Weights of a small GPT-style language model, trained from scratch on English Wikipedia.
Size: width 96, vocabulary 8192.
Architecture: LayerNorm before each block, learned positions, no biases in attention or MLP, tied embeddings.
Training: a variant of Muon for these matrices, 160M tokens.
Each number is 128 + 24 x the weight over its row's rms, rounded and kept within 0 to 255. Layers, rows and columns count from 0. Numbers have three digits each. The size before them is the row's rms in percent of the matrix's.

# layer 6 MLP down (transposed), 576x96, rms 0.128, rows 43-115, columns 0-95
110:117120087111132151140099137108090111116109156141136205115127127162061107124129104142120119134156138109118142128128156152150114113089165133111130094159118128131123198149112179121167145149102083120098106129131136141121104163077120115127166150143146114127129105123124137121125151142153096137
086:070100173126139097094148116131120170112116162119166137148091135117168067168108101126098121108159158159124136137123101099137160135127126116131137149124171129091148136130168136128126177158093106156130125141133106148112130129122086104104118112085148149118114135105129099144168163123138125115
095:169100125089128136116120153110140110109133132141122123132120100144184137120094144116165135141144182142148183136135110130073105118114140145118122113122123102128133115156129124081160144127124096144101139147136091105176171087152109117170150171137107101131133094119092131164120095090099148132
095:099124128151116122123125141148164156162113067130102158152127134125112154103145126085113130158042166142104128134146126128176168141159110158114131125118124114118170092138131099136124147159151125119131079110088141111106111088118109145121136166142120125126149146109103107109144095165134112157
098:095142107102147103102143118117181141138114173116118122112124104098157154166162129150127103157100141178142083136146105088126128151109152151062134118141122117069113151105119109136124125105142108155114124129146128140119153132146146154085124157096147085127113143128116118155098166138127171160
133:104138103125114138160166132081150134115127144142131098137186107130112161109149158114104117116161149175173102127104126115106156110103188123163136105087122117121138125152142081151164140084132126127165127147156118118098138079122088122121123123160171134122140123114119107128137071127122137122
102:126106115097158101158100166139154156166113154109145114112126149156085169109132163129150162138129109131162094124125125163111122150146169155093124080122091133100137104096126104089135108148166141114112117087114103125090103117116102154119148122124099106135174157140141121146138140137175142093
096:127131111149142032134101168162128099117114145124122133108147108122096092148140114103092101151151161174083115126122129104174136132136119104165146113108133121133163131176132130132137122118132124105161101150107130130151182135112115124098148101141110134108138125177128175149132117093116141127
102:158082099138145123121088153096123083155125161148125176097141124129124157137087146162122099184158100130144137146091137147152092151147129090141128132109110118124160123148150109117140116119099156141094110100137094174149083142125121141105151175140118147092098107110167141120107118116135138121
100:087180123141126123114079093162091133138127133168123122078141091125147120134130131118140116138155141126132123163063118146124101143125126140127109106165141114094142098140092160132100162150107103160147128089115168107135162129102119135168176128103132132142122150158124122138125084115132136185
101:123108087171110110120127098165120131111156137138111113136127157129168116154116132095187090165123107115102135128160148095141130113103142152117114144068165123109112147153114148144150097090102118112102097137104181104129114124141113139126149144124163096107180125138129123170115149084136102147
111:129111131149112153079098130123145124127140098154127124125130206113113112149093156086141094147130156122157097139109118135133132096157115152144080117122121153164095125119135135101105108179116129167139093143172094108147132123104111123190173118123127142114103142122118086143128155145119127157
088:121091091150093131128121182106092100097162164137120121119158106135120119119093140080108141118150186154134107122137131091123103166118137123146088136138131143161118143110133120129161107117138111134099151176157093159077175139139110136113136143087117131145157156111137158132111100108145127161
093:116089103114157120112099123140120130102122136096097158076123115113147135138146145133181175159106147081158133119168125133098144108093122145146141140138118103157066115109167137120128153114146088156138121153126115125133172118146145079133114100133116113143153079126137177119141157146092132138
109:156143121114110135116096119189100125148129172138156129102095125138142148128118131127174188115102122119102097142096132117120121109130095148099102133163111119157171117117099110107113165156126104121202146105152122129123115116135138160109162082134129137136079124098144112169141127102149112103
116:124118085160124073083133110102128152132145150131114153114155143123128157141105109120132087138115137113117105113089104105101137148142119136126114151133157158139174089093151128122129093146123128107121140118189101119182123161123142163141178140109141188123110146113107092156157127110127155096
106:116154153132129148107093175103131140143155114153139135123158129143171100148096125113125154115092127129109148142152139113112089107162136110107139046147117113141135112121137123142108146123102097148144163118137118140106073103115125117120123196141087127125163130190092134107136144121125168131
104:114173106114157131118120127109165134107134115130159128126115119131120108118091163100137130113071117135109139172162103150124179162121139122086104109103102091200128100102134130146123128152180136194176119117130100106119135128125143132109139077099128141109130136125099114158130137119128147141
093:128101123157158101121112139092177150140094167094087127106114145094121082136156127137142090090127131149151099132129145139136120117125097145142108089099140165155102155132092155056112141153128149171118131141140121124127125108143100133144126132096136095134153155155149166126085161113152127146
105:139125124141158115111186189160138132122127115100113133105142161119104113099158131104117100131087128136170146125074154142127094110119131174156123148137158146097076113109134144107092077113129144127137114117172113121124123095087154113152128133139132168182101110135122114143151126144134103106
101:154113130110140124097123122125142169083113137151134133155118119106129136147115143123133110137114133135124104094173152088129092116157110095082128113181160124137162141152129148132191182177131105135102164148131114108127103160130134099108142133124081097115117129150130104164086124072137139134
091:138101120126156151130113175124054102147150125117126104074152177133152132131108123108155116155111140140142126139112157114112138141105165154138113112156150132125098110160120121068133143094142094118107136119139098174124124133171124143114152082162160163111098160084134132127155110116132116113
107:103099126141128133139132142113085088128094119125140118115147147147116101126131133151110102136191117168112095127116142119116134159164191129110160104178119097096151118161136145101109117150099140112129124141162136171164139175114090136139127134108129171095120106111105073109154152130109125149
092:145112171145134097070089095092134181150127139121122119085127148107174113160134138094145146096114104096118111143125147105105087116166127112140130135141126145109153116137088155124137148170136118147104142146135134158103124107140131120121150128135132153096184181138085137126110130090146161103
090:110118161127151120089155110131140124152135091124103079102120110141138151135119089141151134138180121113105129109116087113109087166145136118132129141148090117132163128105121065154104144166141152161113114123127126161168108128113145143159151096175127128157145142154114130127147168100072114093
095:119127145134128132155139143133137137115091162161127101139161123130136123118096182121137148081116164121143137132094110118159115129162135079165108126083120130108104084142168126102095127097134118149121146118152090128068128116125131156182188114084141153150138173125116112108118104140137131117
110:129099110117115156068094103105166124145147099132138115120160150090122153119171114152130112101104045105134151149125127163174148102114116164154111125147106137092154150124124130133142127139124107105127111137105136104183152150124140098158129132127109180146145116120132092127112140099139124168
148:103096101143088165129106094090160165114113091144109091154106175140125132139139125130131152128110136133160165153156123128102114122151137105140117120115132106141115141134114068200144144101090112122151098127131118095111078142105117133102169156136138157102166163139138163127148133111133123147
113:110140110117131140156124103115134185137149124101114128185170150102120129128111089090106092114137099170154120113127152159141110133085114098149114126148152119142108087113157111098079157135153154161095132161138133141128132112134177110128116116125084125188117146115117129151108090138114128157
088:089097117124115147116116119109144125147114120137056113150104118165147100126128118135166119134167155097117126085166146093147100139140153146131111132117149110115162148139138154152104164085106089125164129133090114138151091123149149110115134122199144123125111148125110163134166131072128109126
109:090142179081132166148148120183121151130144149145119127098132088154141180131154176128120169156099131083101164113106092129098100155129070151121117128127126134162104100117120112117147110123159133138120085107119120133120134155131110110137098115124104103137121145120149158177149105132146130130
085:126105171114138093118146145121128149126129090134120107133112114130108139143142148116120132132118137137116094163156106078124090133147156143126096126121130141143152116132144130105136162105076179213145098108074184103142129124133145141116133112155129137097154144089101141177105136102108155145
099:138141125137097059085123174144104156161122164161116109121141146148129127137103081150093126160081125118087113133144101126117128130134133118168118139147117118140155149135111121110112155131079079115158107159126143117140163141147111115123138133135132169110113113130160076167085147136155129162
117:091108103141110088175087177113165134100131150153153148164155153139108100142161143156101089142119107156109148087103116133136108117148128130142118090175107087085128109150136109106105131120141165129153107137112111122145137116117189096131130141118096142142139131143156123143134129088083131130
084:151146163131118119086124196094089153138096106177113110133099130144138113177123136110109109137142138118139117106103158089166089175162149134177096104085137109144149116111150135135127144118119135170110093104140125097151123156096101143140145120106143165137130136139099113113110144112151126118
113:162117130117100132136128128092170153075127081110102114146136096119145105082137139080104131110117095116150111105137131142146160162129104142128107120168157135096084129123080159156133115181163133135130140097140165141155130107137130143107149126140126144129166139150150160155120131078090157134
100:162106101140149109123100162156133141119074132138120153127091139116144149102152097085117126119124169159177098134095136109101094151119147110157132144137111112145140151088146108157146131167096121119134150132142151113084137119153116125088122161149103068143171100147131133124135171121144092107
095:133133163101121146108135129139116158100126127129099170103121142177173109123171121141131162138126165114107135096110177104098138156085131098106135166135119150104120116103139074161111162124108090116120126125143118140158136151128133149088112107104127127091162106161143158144125138162113091078
102:145157143144136114157135123146141062169099066115164116113138134125099136137127139111137163131126128153143120145140164125106162109141105090115093126179095101098124114117127128104121149142165093113122117125117111125070151098120105145188144140111144094106159164123173158116125123126150135146
089:118109128136186149092138094122144082130121101193153132108154119128155117141182132149149105141131089117168178130111149148115102161120098127129161123161125093097147129115151125139132092107083091146147123131135117134124118106096098124106158155157081118136128091144134120106116108120163142113
081:145136097128103137166097170133106085095124116074123165107153117120168173127136128127103120169131081128156130139174115151113144120124150164075125142128128093088140130136147111119127148063123191123152156160124133122117166134154104120129160131138122128118078128120124111134132120137115121112
111:143120140131070191131152137152104113124183127110147100132169112117112109122137136138099175122140118120125154091145142102126199094158139073167153130114123144151130071123121138094132130115138121121155143133102111144145148116110134140109105118129085127119139134107115183103139114085132125138
092:135128180130114133128161121138120151211076120124139121129143123130091114114098066152138138114117132143075104134138136116130149147091104113136094161089101129097119159141111117171130152096137122164160108154154145141147083117122124126140117107128159145123117097130135118109091137150145121174
081:131181130109106118117182118138115106144146110141112181112081121099153150141120155138137182119128105096101155121162139109141120121151156170145117142099099100087135133081145108144126111090107131152148075091108138108145122089140091160178128135117149128156120112159135146128122113135113124141
082:132129136151125114086134124167094177140160167151120159129118130118149141123151153117150166108187145121119122129119161101127094130112146138127081100101116152153133103146163132165154138156104076126124140153100144136081136151133131093087113132131117108141102116103113096157115067125094110141
112:124136177114150122121119158132148145103128149135137129107151127148146117163103108109136104153127161103136111106143132118125175114135109100107138148125117138143097127085131052173114133106089134099101142122139141140132157114118109135104103075121145105113189168106114100121163146196141151130
106:103127205150135121098071119137121150142131130121110103119111107169155129120091106177151129129153106109124114112132146164134147086173095123160148144111131089143114102178138120093182147127112098122102105158109123166121124117129146117165127134125127103134146108113123164125110097102124114162
115:113137134138121113146159123152114099126146165108162160138115093140121131096154137141161097092103170138146123131125124098134156116125095143080141119097100133155169104114143131099124054149125139159183117181118118160107157125116160122099111133132146144137175118097122105099122118157123107097
100:121134132124148136089129123129152134090159146167162074155110148124139134138109138100123080171136129143111135136095140133132163147140185152149120121105125145119147110140137110139114143137107083095145094084168105117174099186100121151120143135109135129108091173124123083150159102118101123125
091:092129125108121115166106114112136116123166130090125118134135107109163108117116130148103097154134144127093131122156111133149147101177130132124159137159128126100096161135151136130113147122143148122108192118130187113143151125104115102107143110134049100085157184115125121115121168167149126106
100:093116121098096140158130157101091108110131194115143110137175140139146138158152162181113135109148162127127149110111150116099133128101103110138098091147105198128129124141087094093117127110099092129136107111170159140153137129113135119116105143134146151119104170119126136140125126154089126158
090:151104080140146113137104162151085164132165125126138149133107110121113110113121148109106104157125100123167142113113140166144089100122105150133092094124114097099099148125133127125112096119151180092149103143134112121171123148149173131128132129165136139169150175131112110129151148167114080086
111:110188115103118144133137143146115155111117103082118077099147128107117150103093082089096124136124135115163119135147142140078139141171121110141093113126164146114123118111136149113150155065138115105143162120146142128091160154131151149147150113144118170151138155109126156095163128120109153099
094:166113148126144129064125130117157166120140152142156128136078116145158149095134118141164142122092155143103135122078141094136129111096117103101102080148133141123166129132079187132110132156123146166095139147122137127158117092119126102102106137116126135155128149161093088165123128135137160129
078:134092082112118123094131182131090132144101093126178143174130133144105150127116123138146125125124160182112135155146098125112167108131079087135115170136122136107161113136122131098129124104186139114122078141138135109178117145097090144126162123135113141143125120106123111099127138104135109167
089:165139098099113160134139147100121107145155121164132130116099101176100112161131149117146113117095154122090173099125140107091091148153105151181129147083138127126119169135100123109144132101146096125132124100130097108145150140157113095127097085139146143167113156154113113126155150175122100143
093:163091158145136109101125160142157118088155102083077137153120151136119122105117094090163118092096146130063129129149125152163127145138131125080128161113128133094101142144119153139117152197132101155111100126122120111150109148107120141119141134112116114112188139153125146130135140146161111131
113:147130157156145105136156096102160159144129091117120140159118097098173116208109127139130144099117134128147122084117108101153114086166128110134143123095127091158123116151135145143117109142127154149111126095124117147126088138156079166122163135102082126144179137116133100113121154133123103141
088:131099098123130178150114154108117149089158119113117135128139156105159135101098170100119153069141127137149124142107147133115135149143128114165126112151142098111110131105144097099145137125146103096118141149113130143091186106135133135159137097120130181170108127108152168159142092080082140110
087:151182167145103109139162146120115123098172141101143123148064125134140156136133148144125128110123078146087141130133123145162136157141122158108115146127124143140132091161113076075104111113161106157183079110120126127115144093101126133150106135162167131127161109109117105131131100127119141118
116:101136105141139100115099091135126142109134143099132144086138108117135116154119093180143140104193129148160153130058127134158102093102120123127168094150142100096136156157144137122134092122106146154066109137134134134137145125144152143154113160154119159150140115156156118077117111140141117121
103:139127161109184133136116120095175125139110143118103128111144167135133093152092126111133118137088147073154121139127146095167102133133124126158139138071157119173134129116129120139122114109100160128122117119103093129123190166139111153118096119099155167155131102141112122107105139089179113134
101:119121119141133127103114155142167130105138126184148138139109115108148169121135136133129102171065180127119107121173109121132127134122128116078110153123163130142131093165142108132132149093121113134120069162128118136118132143138087153103112168150110073072122132139121146108081109112106137141
094:174096161170136119114112106124109111105120111103142145121139103126111150105148144153099111108100175136093100098103123110095126127127152145169110104107102104103141149123099178099125144095125098175166166134161142105162142090118132168164149109122157116117147143131153144103077121117120135135
087:122092163129141106114098169139108166133139115135159135118105158144142168161096104129098102124119140121135097092100126167111132136158123112137163081118145106103097144104146152148166126136110114107159114155137105157128121133139138176130095144138078165112138112162094173133091127089110132086
110:112108127148133110133132120129117118132136150084099169169127169103098104110152147154158136147112120101048120140126114115129123142136128117127130176158140174088123149136089117117101117181146166105098095128119141133130101116095137158107163110112168131158137135103132153130138171130155083129
093:129159134153100144109106125082122116096118123098152154127151160103126169097087175172149132129110113136155109109117156138102127106132157142150151151120134133119157132096140079151134174130162111155132122088098121106114114135165100135132088129131166134117127114129159157055120107114126145092
094:105129143070113103116112087139111151088132146116108156127107099150174130111116166132089133104124101161106172107144124160100151160101121121145139101143117134145132109102101136114072118153127142102195133136134169110188137129135148116143117097121147153122151117109129111130152141096106165144
099:118071109113094121188100183114120126172109117108093165135120115121138135153143171166133110123126110151160136163102091142141143118132150110152143121122132079107180125111142088136103150124123126136160148123154096151093139128138115090087137133129163145163118136134118101095142112103136109098
110:147133167133083169158100159120154127172113140167109131116151127088111120139118096117147138153112149117107118144120153123179099099128160126132092065129119123148120142125103137100124132061120142173137174163113111113167137109106155118129127124133133082087129121131151149103095145143114119142
111:115175107159100136133131175125152102129170149127138086119097139065116132108128076170135151140152105154119125177116128143116110146086078172122103155122121125116129110152078111162145130112147106161166134123148151165105134157115115147080137080133137127144129120116118132116125113133123125128
110:171127133136121181115097139124132133138095157137080144110117082147147128145158126132147055133119182092102100131152107086130117134120151102139145112174148098124165151139146102125146148154109117134149131115170116150162127118122116138115154099121125141130120137075068151111138118128142094133
089:103153097111149120111087152171126145151109168130139142137172193145123131114128152127092124097111124110128127155149148131142119124089101150144131081139129093143123137128120124083112138131116117176143113150116113124083120155145154111134106133146109151189152166163100120092105093077132118113
# layer 6 MLP up, 576x96, rms 0.307, rows 44-115, columns 0-95
087:151113123107116139144122169104112073157126119115109113103143091156097102142160170144107149158142077143113110136189144103138141081125110075137110114136175146143113136124092129124138127140161119089165127137112128129170130105088124178117100142128127131093136156174128122123140121150121152126
099:135100113163148119112141141083096127153113142099131165138126153117129127132102130093123141167163086082151143075163129119110154099167097135153146161108133141114149168117126142128144111115167130176106113154122156125123122148123129084148146143119151134159100113112153115068092139089104152148
098:156109103130139138123123091166160088124114159147096123152148145085143101139086157144135128118176112107161117096111108133115103125097193086130121129126121124139102165141125120134119126071108104152127159175156141136138089153169103114130082156122107112121133137120143129121130162116145177125
101:163092140123148147120121145139103083155149140173121138109137130147111080072101152121141116140182185080154102143144165132117092138144113126147146141165120105147112097119146156127138107128141102116118129139118137103126091110090113120183103132140132148157152122127123125148135075106147087122
113:143153167118139169075176101144086120080131121141081087132132156142131150120093151135130129137155111157105111097132142150144099143142134151106121124160139111131174109152132114130118074124181115146122124107115120106124109192113097133157141132094099126126087128143170148133107144111121126143
094:105075144165143126109146101095121101127141132101131117151168098147151110149128113130110105113121142132188086125170141156142095117103148100117085134138125144141136092128086142150172139105134137117136118107088108125140137113176112115161105172141123135186137156117097121111164133160113154104
095:129161127114096174099128113123118158079134102123114098145068135120154133134135105125194117132125130102158106142157086172102105120156123144110106154145130143140126135128110133108109162115137142168095151120145122145083077122141103160155126107175129162121109150123114103099152143155163125107
102:112128114109105113119104154141126122122083131131177100100111082173127157177140149107136121086174144136121112125150107100109168129166146129123142153160147168152102120114115100152132142131129187116109124095085130112092136144108137108103147073117150089126100147129153123125127149156112098116
101:144099139113208163098174148157120157081137138132132161147137150163077123146145113091110119122122115128108135135156138115072132137101159113170120157129108133149114148110143115144133137122146131129141120112127101113145108107125129141120141079072146102125094096093087155137145118142143087123
095:144146123133101165063183146154151180160135112120131172129094111110176127147114159134096131129114141127128118103163123135085136128127121145121112115113101168091139109135107167098151132119153125124081116115130134149127091148129123116179126134114103151064097135129141169095128120141129136134
107:137141116088150098122148128139103134104049131105142077141095083127134139132154143139132111133128139147124082114124117136138163134135133131133174169146082102095132115168101107192134118156154111089145148158105147148086118154133171119092116132151128123124164148121130133115127128160142116128
091:137158165116134159095129125147120091133136139122130104143087140101138128125148101119087172113129133090122148124188149176098098126117139152129111126106116138168120147127141116169126097123088186137106091143090121138129118127125077155127180082156142186130124111134105115134104114130139128122
094:141110108139142113109096096107140167156099104121098144094175106164140151123134125102229126135136116082098124127131157122122144139143115124160137121110152148120144112097149167145144161081109134101128119132117099142131125126102129172145130082132122133142088094125163146115152117110109156119
104:154176109166150134130114174137102150141145142103120119140174150139166136127088127154134112143140069084175115118136132140149117115181118132105148121116139096107109135117091122109141131124117103134157146143123138117151109174167139117094104105127123101126098159079144093106085117113090118109
111:130122109115101116127148133153120155114105148135110131127108065120101158152117129100172140128112158127139122119167151155155153141070151107113093125108103144138122123177131135112116192103118179117133140163102093127130114131177143083113109108189149103132130147095149107128129127103135146114
104:105147074158151155105099140128109167107119085126123169120073117136107126109174148147149126131126101168133121152143116120128122129129082115148102098132143154148136140141089095128127118112168133124129126094136138078128133109124140121177143134162094102110177108144139193111132118152131156159
109:110139082126142132127173141138115141165116141157121123133141128194107127103179108123135166105114127128099113144169125111072095092122132103094140079158133130142119132112067115129089179155171126120117115125126162144117105115154088110120135140147122137132133078156143137142154116114129139129
098:114124100104141148142142131156106138102120120156094095186166113126143136110125119129133116093162112121116149139092113129104151114151104085121145185125113106149096131079119110173142131154113110079112141135118147174084146147149131124153104127163156170088129131131095157176119132097126110124
103:146141133091117124121179095164111127073082134155116133158144111156135111165103147120124128136136074147121077120143117085145135160114126134158121133126118150125121170138090161088141102140122134131106123152148135143104113163167101142127069123114084146129121106139151143101152149129136175154
113:165170113112146099127111116126164159111125113154133117157124128110178157132119113104099107124147173124160122108153123179123111130154123099116161133150110142090106070133107114152171113155121179093130112119109104119145113114159133138116122149118053152140144143128116096143113147122110149086
105:116116122108144121108149106139145143103092157155141148153168110109101150101141132134070127124179115121124162104126115131174143092126134114105146117121140097115112154106159171178160115126113142109131171177120144118129097143111109064116103169121101122110144085138149119137100114170150126120
101:127110091102145127112126134136158129079118145166122154149119129120143119075093089116128126122139098124148136157101114133160128122146137147117175122118129158157111192062084163166166135141124173116101122142103140110149123158100115113126109123123130086156125147118119182113119165102122127117
092:124128126131148141136154119113111082132127112101154145138103138106121109101129181174125139168151157147145140139127129100115173139092131139109123071128123104096170162113141121144122131176106142115093144138113139188100132106111100156097090097143145079106090128140162150149146154132097138144
092:101095128094126119157154127168094112109163168107128125107122124129089107099102108134141130097122092149170161154109152114130181146133178111099147117151155151118106172131153122153116082105139128123095111096133132095133126135145111114099162135110128103115110092136095112162137150142172169138
100:130116141148138102102173152121140083129099088149108105118103081096154120111133122126118154130090129171138099124108134152173156090108151144155099147109088152141157151149115117143106121121084121122128107144112172124090101152135121163188158169146081140141126145138136113132108139122112121154
097:122093101149099176119158107147120123123138140143152111073108146115165175117102159100195112130100121144100126130179109092129117151120096171143134132166114105142126154160120115106110106088144161133130158149118128085118154136151112137142104145160127112121151135086145091132095114123128132111
115:116164142112158128102108168117076092153154190136136156100155124105094111133115130133098127126145128116089108105101142134126147117093157124108119103142098158127149149129099142124119120129154114120101169123195153155158139135128128112152106100113114147136072122099109114127102159180149103142
110:188119047110149088156116130084147145141158124116120148132162108119121149113137129136127136163144156128133108121145115159124156094137168126127148105115118106128165102123143096121107133116111147141125149152057089149124102149151115156130163155126090122138096137114108138105102132090124137171
087:112123086149151144134057089135144100146093128122121137099121144126123140095118107112141142176131077157191147155122124144126092128092118113146154139141155168128098169140122120125118099140148109141126164130155121155112107111132118137153138085119168135116133118126179089151121103121141129080
098:124155110097169105091116127130159094071132133167140142162114138119130165120126161199120129168105164150149126154131122111180100092122103157137151124125132138098120105134072143135155127115129127088145128138090105161091117120095132127093120098126149150142120099114112137171138119124117144128
087:159140112133133130146105115127135139149125121155122144119140162105155093145127121136129104126148142102122153091136150150119137180154160113112126139118164090077092145089142121172161157085112100085161155117182116122122082094141126113121086107098111103165141105131133130111083142156100128153
097:143153097156115174186083124136121114108130109120132099121127139105144107150111160133117126082114195100112089129133124139109096133084139144093154152172161168127147105159127100138138146121151104133159144110122098130128103140121162112128171119117103105143127116144119176077124124105125151111
096:147139102114134128064116108125086114131139158109130127151128119154122160099103147113148096146097131168112093118100122137137114173142121128137157157145155141124164125105120154133121107113134188114118118137127151135099169159083188085119127152125100093164137170124118139154172129104097123122
087:142146130117134107145119122142166167092158096113142085087156141100140130135088134152124120110114104105148142132111126105115104153088148130107137171126102141158134116141129125161147107082128122129157143156130135106124094099204113154104115104120158146136115081185158142072128144128111139117
109:107161136136160148138106106162111154089097115174135137161145154170156144124096134151111101113127132139090092122129131161167143112128139151159106105122129090133149155118111107082067110127120148146083147141099178113112139141090150150133117136133090119127109114153092091134124107140134140173
100:135143150157139159141126120145127136149097057086140126130096173139175143101121181149139123132119146149068111169117147161118130106118166153117134131146128151116144138121103086064112119136128088144099139102123098121137138125128125101133151109153129138129091109151124147119108091163144106096
096:107112128142144105116102187144172120117094156127124151117165114165136138129114174158153145150120143131117143115167095108130124148129136148114111129160115101130109137123142148126136088103145124114134158090113160106127052109130061102144107132131124103148174097137150082121166101125112138115
104:105137122120123158114122149175108115087099162113125101135143075115127183126133168153130127112163142117169123097142143096154118173184077123121167118102139135113105107151100127117099131117088112094135145128131126122157146099108138144170117119111133163141151121092164160130107101123136154149
104:108132086134129145125158170118117180070106153076121171141110098129088124140105153097120151117128144154090153120094120141129142141074162116110114168130144128151126170147147124171139114147143136126142109132119152134124078105135121117126178126112141108111139102140166128101118146119096103170
088:109122101173120122139132095127143105114143123145097143157146175137128115149171106164138118117166118095104163158096071126092157141090108126111109113123127140126171137094123125149153134126123114128147142102185146147121056094143100110185153148110140138125123092123134148127114152116133146138
102:155165090149143102117093127116114112143145160114146101159146145141113165135107156164133112126130131098116107085176118153123122194113094151117110154199113136104144080149137133127141149113129114112139113103110151134164092128131106123104135113101136113144073168151127120087147135129121100139
094:152141099112156159134114100098181128117121151149149118145120139118155120102109142140105142103078129158146161136118158110084108167131129078143132136138145157123095131102122135135128118102199088089158126116109126132143124137124149103109107189157152096124147112133108148122155106069138130119
095:117107120152117187153132116176120175117138160105103107078124138139098125128143114128160140146139129207140085150098122134119140140139105080157143132127136140131106126169103122146132119145116131114101130082104120150167130131120127116162186118126140135126117095129089096111111154083125134101
082:100128112128114100137151137138146179155091140105096094135162127102120150112065126154140105129142114100131160106138116136131146117197128103147149132122079075152105169106140125125086140140155173091147126141113128142098128116113144141159117131155130123109121139131107132133117169123067152105
113:125138136132152124107153139138110096158121126146108145126092126120171131103132163156158123110128173132116150093136123134124176086141148142114148141140099143127149099129119081155129090131148118110091174099101184067142112105148119132140148083136136142128175137111136097098141139142095119074
101:130146123133123126139146127098118076123113159145103179138131092149128121131143152161161152104152121104118122098159166156113127091139143143093106125177147122095131149081124072157113134118142118164128138137112089114163109105105125129120128146152149103134092087103134198122128141143145153092
103:158120137171133164110134141105092105134115106160154119143162174134112131109155129138133099134121082123140146116143108124122103127145154115089148152191134162075105106112123112117107178111141098138092178110164122123110119109159144135114137156147114134112097089126096123133146185139123136096
100:116092150129134104137147126136129094168134125148159147114160114119122097104144127161119089145136175179124135136108117139116144114138150150076133128139083182170107159146093161079135090137147094134098144078129119123144130108123123117162096128126149122160089149141087143096136110111110143111
110:146138143149118132105181123152126135144053118127097152103096114115154162128146152132195109129170152148124122089140113122098150106090132121141118196126086121139128094105112127109136107139111149114143099143120172111101135135152126129101122161099143161129119138145126113097154125101110166144
101:084134107161140175116079155124101163139141120117113120121147135152146102153094126123133127125109178152130174143156126144150116137144170105135094128131136139157135128149091132117124131145127110121117154080153117156127126072073078121144132113106179128124123098088150125120168161100106125107
092:129156128137094213146112149118145132152170131137151149160107134137151104121173130124130076102126091129124143147150171167128153148151128130113097124096133053139150100134112140144168104118147133126113163114144115132121142085127104155145089111101110103131114104162132135114099124137113115111
106:171140150086102132132095140137117148116135153145141186159136105122085106127133130133098145100183096107091115108172118120144129112083119150117167139138101141119143128147121120126127082134162109099130159195121154102166122128140170120124133132117154115171145093155092122108107125111127136119
102:130158145105150126093124112144059116116093120123098131142122107165148126139119130144104083161162181129167121111116154159120136105108137136094170125168143134110138105160149163131083133132119137147130100137154127135140113137153138165108114106103100138182113070133123115103098117140134137080
086:123149135110100091133139105124170140154071157105139175132121084103150058119129123108139124124138123144160127137153135130123079109100125185133087144138149134117081135088155129117121126084129084128187111133115160142154161109155139127122117140138140124118098113151113146148124114130167137139
087:124137087099197128142121127108167113122141139155110122097127136102106180136146148153138173137094155142112168104125156134118120097149099115111163136125105161111124090134092118117153100085155125137144141143145092121134120148127132131078111141121132108150096087172154107125141173143103095147
102:111126096107150127108113092113119145168109141186126138130098105095127121144097122131151129132143143128124131133115154154103140093111144116148189125149151127141144145128141127148139075178111166065142148166158143132152138108162106132080085140117084121143107093104118111149092132112140121160
107:157143101160116131123123133135126063115082128130115153168077111114073158132100119114109127102119122167138174145151111148138130153111163133139113118085154179106105122112134110131132141078174123106124125143128155147089165122140130140116158145137107140126132175119145133160160110111119100092
087:129118125139112148137127130127112140120107136084147088121124157115093126164135128119113158155168139101135113099225132153117134106140099130075124104103120133100145144140126156157133164107113116110104122149114088085176144161131111160138120173124123140134138102126131112173095140125105166149
096:116144113105148166110113152091140127155087113138133115134148153115109097134135114111132103154163132160130103124074146131151135128118132114130180141129157146164131102168132155157146087118105171163118148093118155114089104137151163075128127129125139116132159084130102116139142095153135074084
106:124139126139103110094105148132116115132152098103139144156124129132146140114080172105130223117182089119114082169104133166146126102115123113099130124168110109089111118098111121143144162130135127134102161123141144125113148134096172110138144127117131158136176123141137151117093103110119103120
098:152135152096119153177123103123114123099138143125148146139127115096116145130139143149178055153118085124140113109114106123120130122132147102100141113143108138111102113151116117145149154141128114149123093112129107124135097116119174188165136138187154102106074083121114162120172099143127122103
102:124135113123158123135146105154150104097071108126172146140125152111088100118138113104126115130139125182157178110152127145138106154097183101101109125139100125135121121127156085122120090126161096149097125108150191146102120153163132094133137131143101111173126119138150101132122175122120147123
098:120102126113130113140181173119125177104108120151138101136141095111099126124152134140137121151095131154138103179137122139143188183101114171125119144144117152119147112103130122123119103145112165111108090119094142124078114159124132130144117149091123146090150112088187126117147123124102128172
090:106148105134161123103082119161105147110120108135146154104181117107104118119124133124125113122143164143119128144130124133114122099135148168143120127150136108156084125118121152103169151154123167143137180082140120107125062139198111119141096124090118091101133108135157142110115108165156112159
108:085107180117116108085083118120106125138133124126140118150134110123146127150093179166130090137134114079131154122140113167130137113147125110129128097132156142127126125169095136188155136086109106144107138128189121137172161109124136144176094130131155158095131137136097127127135110120096099125
098:152113116136147108118125120144123112135114134150127112144092098169120120155168100090191141149130119108116127147161096088118101145103096164060114125150139091119114124109078127161128108128117124142127115146114146141162141118127161131121128088150105107176116137122139128192130181154105117133
090:106134105094112118146100152141163147097117145082152091096134139126135128137116127158126079144138130134144139178117144118078116087153120140149153127080152140120161083141161112138128108114122178097139161125114157141127121096123150139162126142092180086120169106084148126114130121121162123125
098:163154131156135148109114102161113149083135153133171096164075144128117143123131118111105138153135143081121122152164086144127099160129116135105178127139124126137069099137153128126118159134095131163123115125140125144150146094133173146094114110114091103133061145106118130123104131096157126116
105:134194106132142119119102113119117137104169148139132128153125116173115151099128144144105114119114130155126154142126098125124118144100090127139116100125116128139136130127155176158097108137137189070145175166136113109167123153111106137094096142161117125111106151130104155089136100094133149071
108:105148133089123105158089161142123116110067093089117120163143159142127131097104186169154098128163133141144123118105154141109111102142092119130142105133150137108106181147112137113122118091137138109098157129100136111144112108141154127127176169088142133164126127099131146128160130115173111112
114:112142087178131101121132129149081121097115159087117113133113143137095131139151117117148115126128116115133084136154123148127156118139074158154105155095105126127161132123079116149102101084157155177178124144115135136086125176174158130150149104155119115139120135106118115091127149150119114151
094:107104165133068154154154120128119097141115109151116102101071153095116152102134100128181114130119096121120102103150143144138126131105127126095172147126100149096147157132133126191125126133141157110138151114159150100158151112095153162150112098116122132114126128105139143128153157095130188110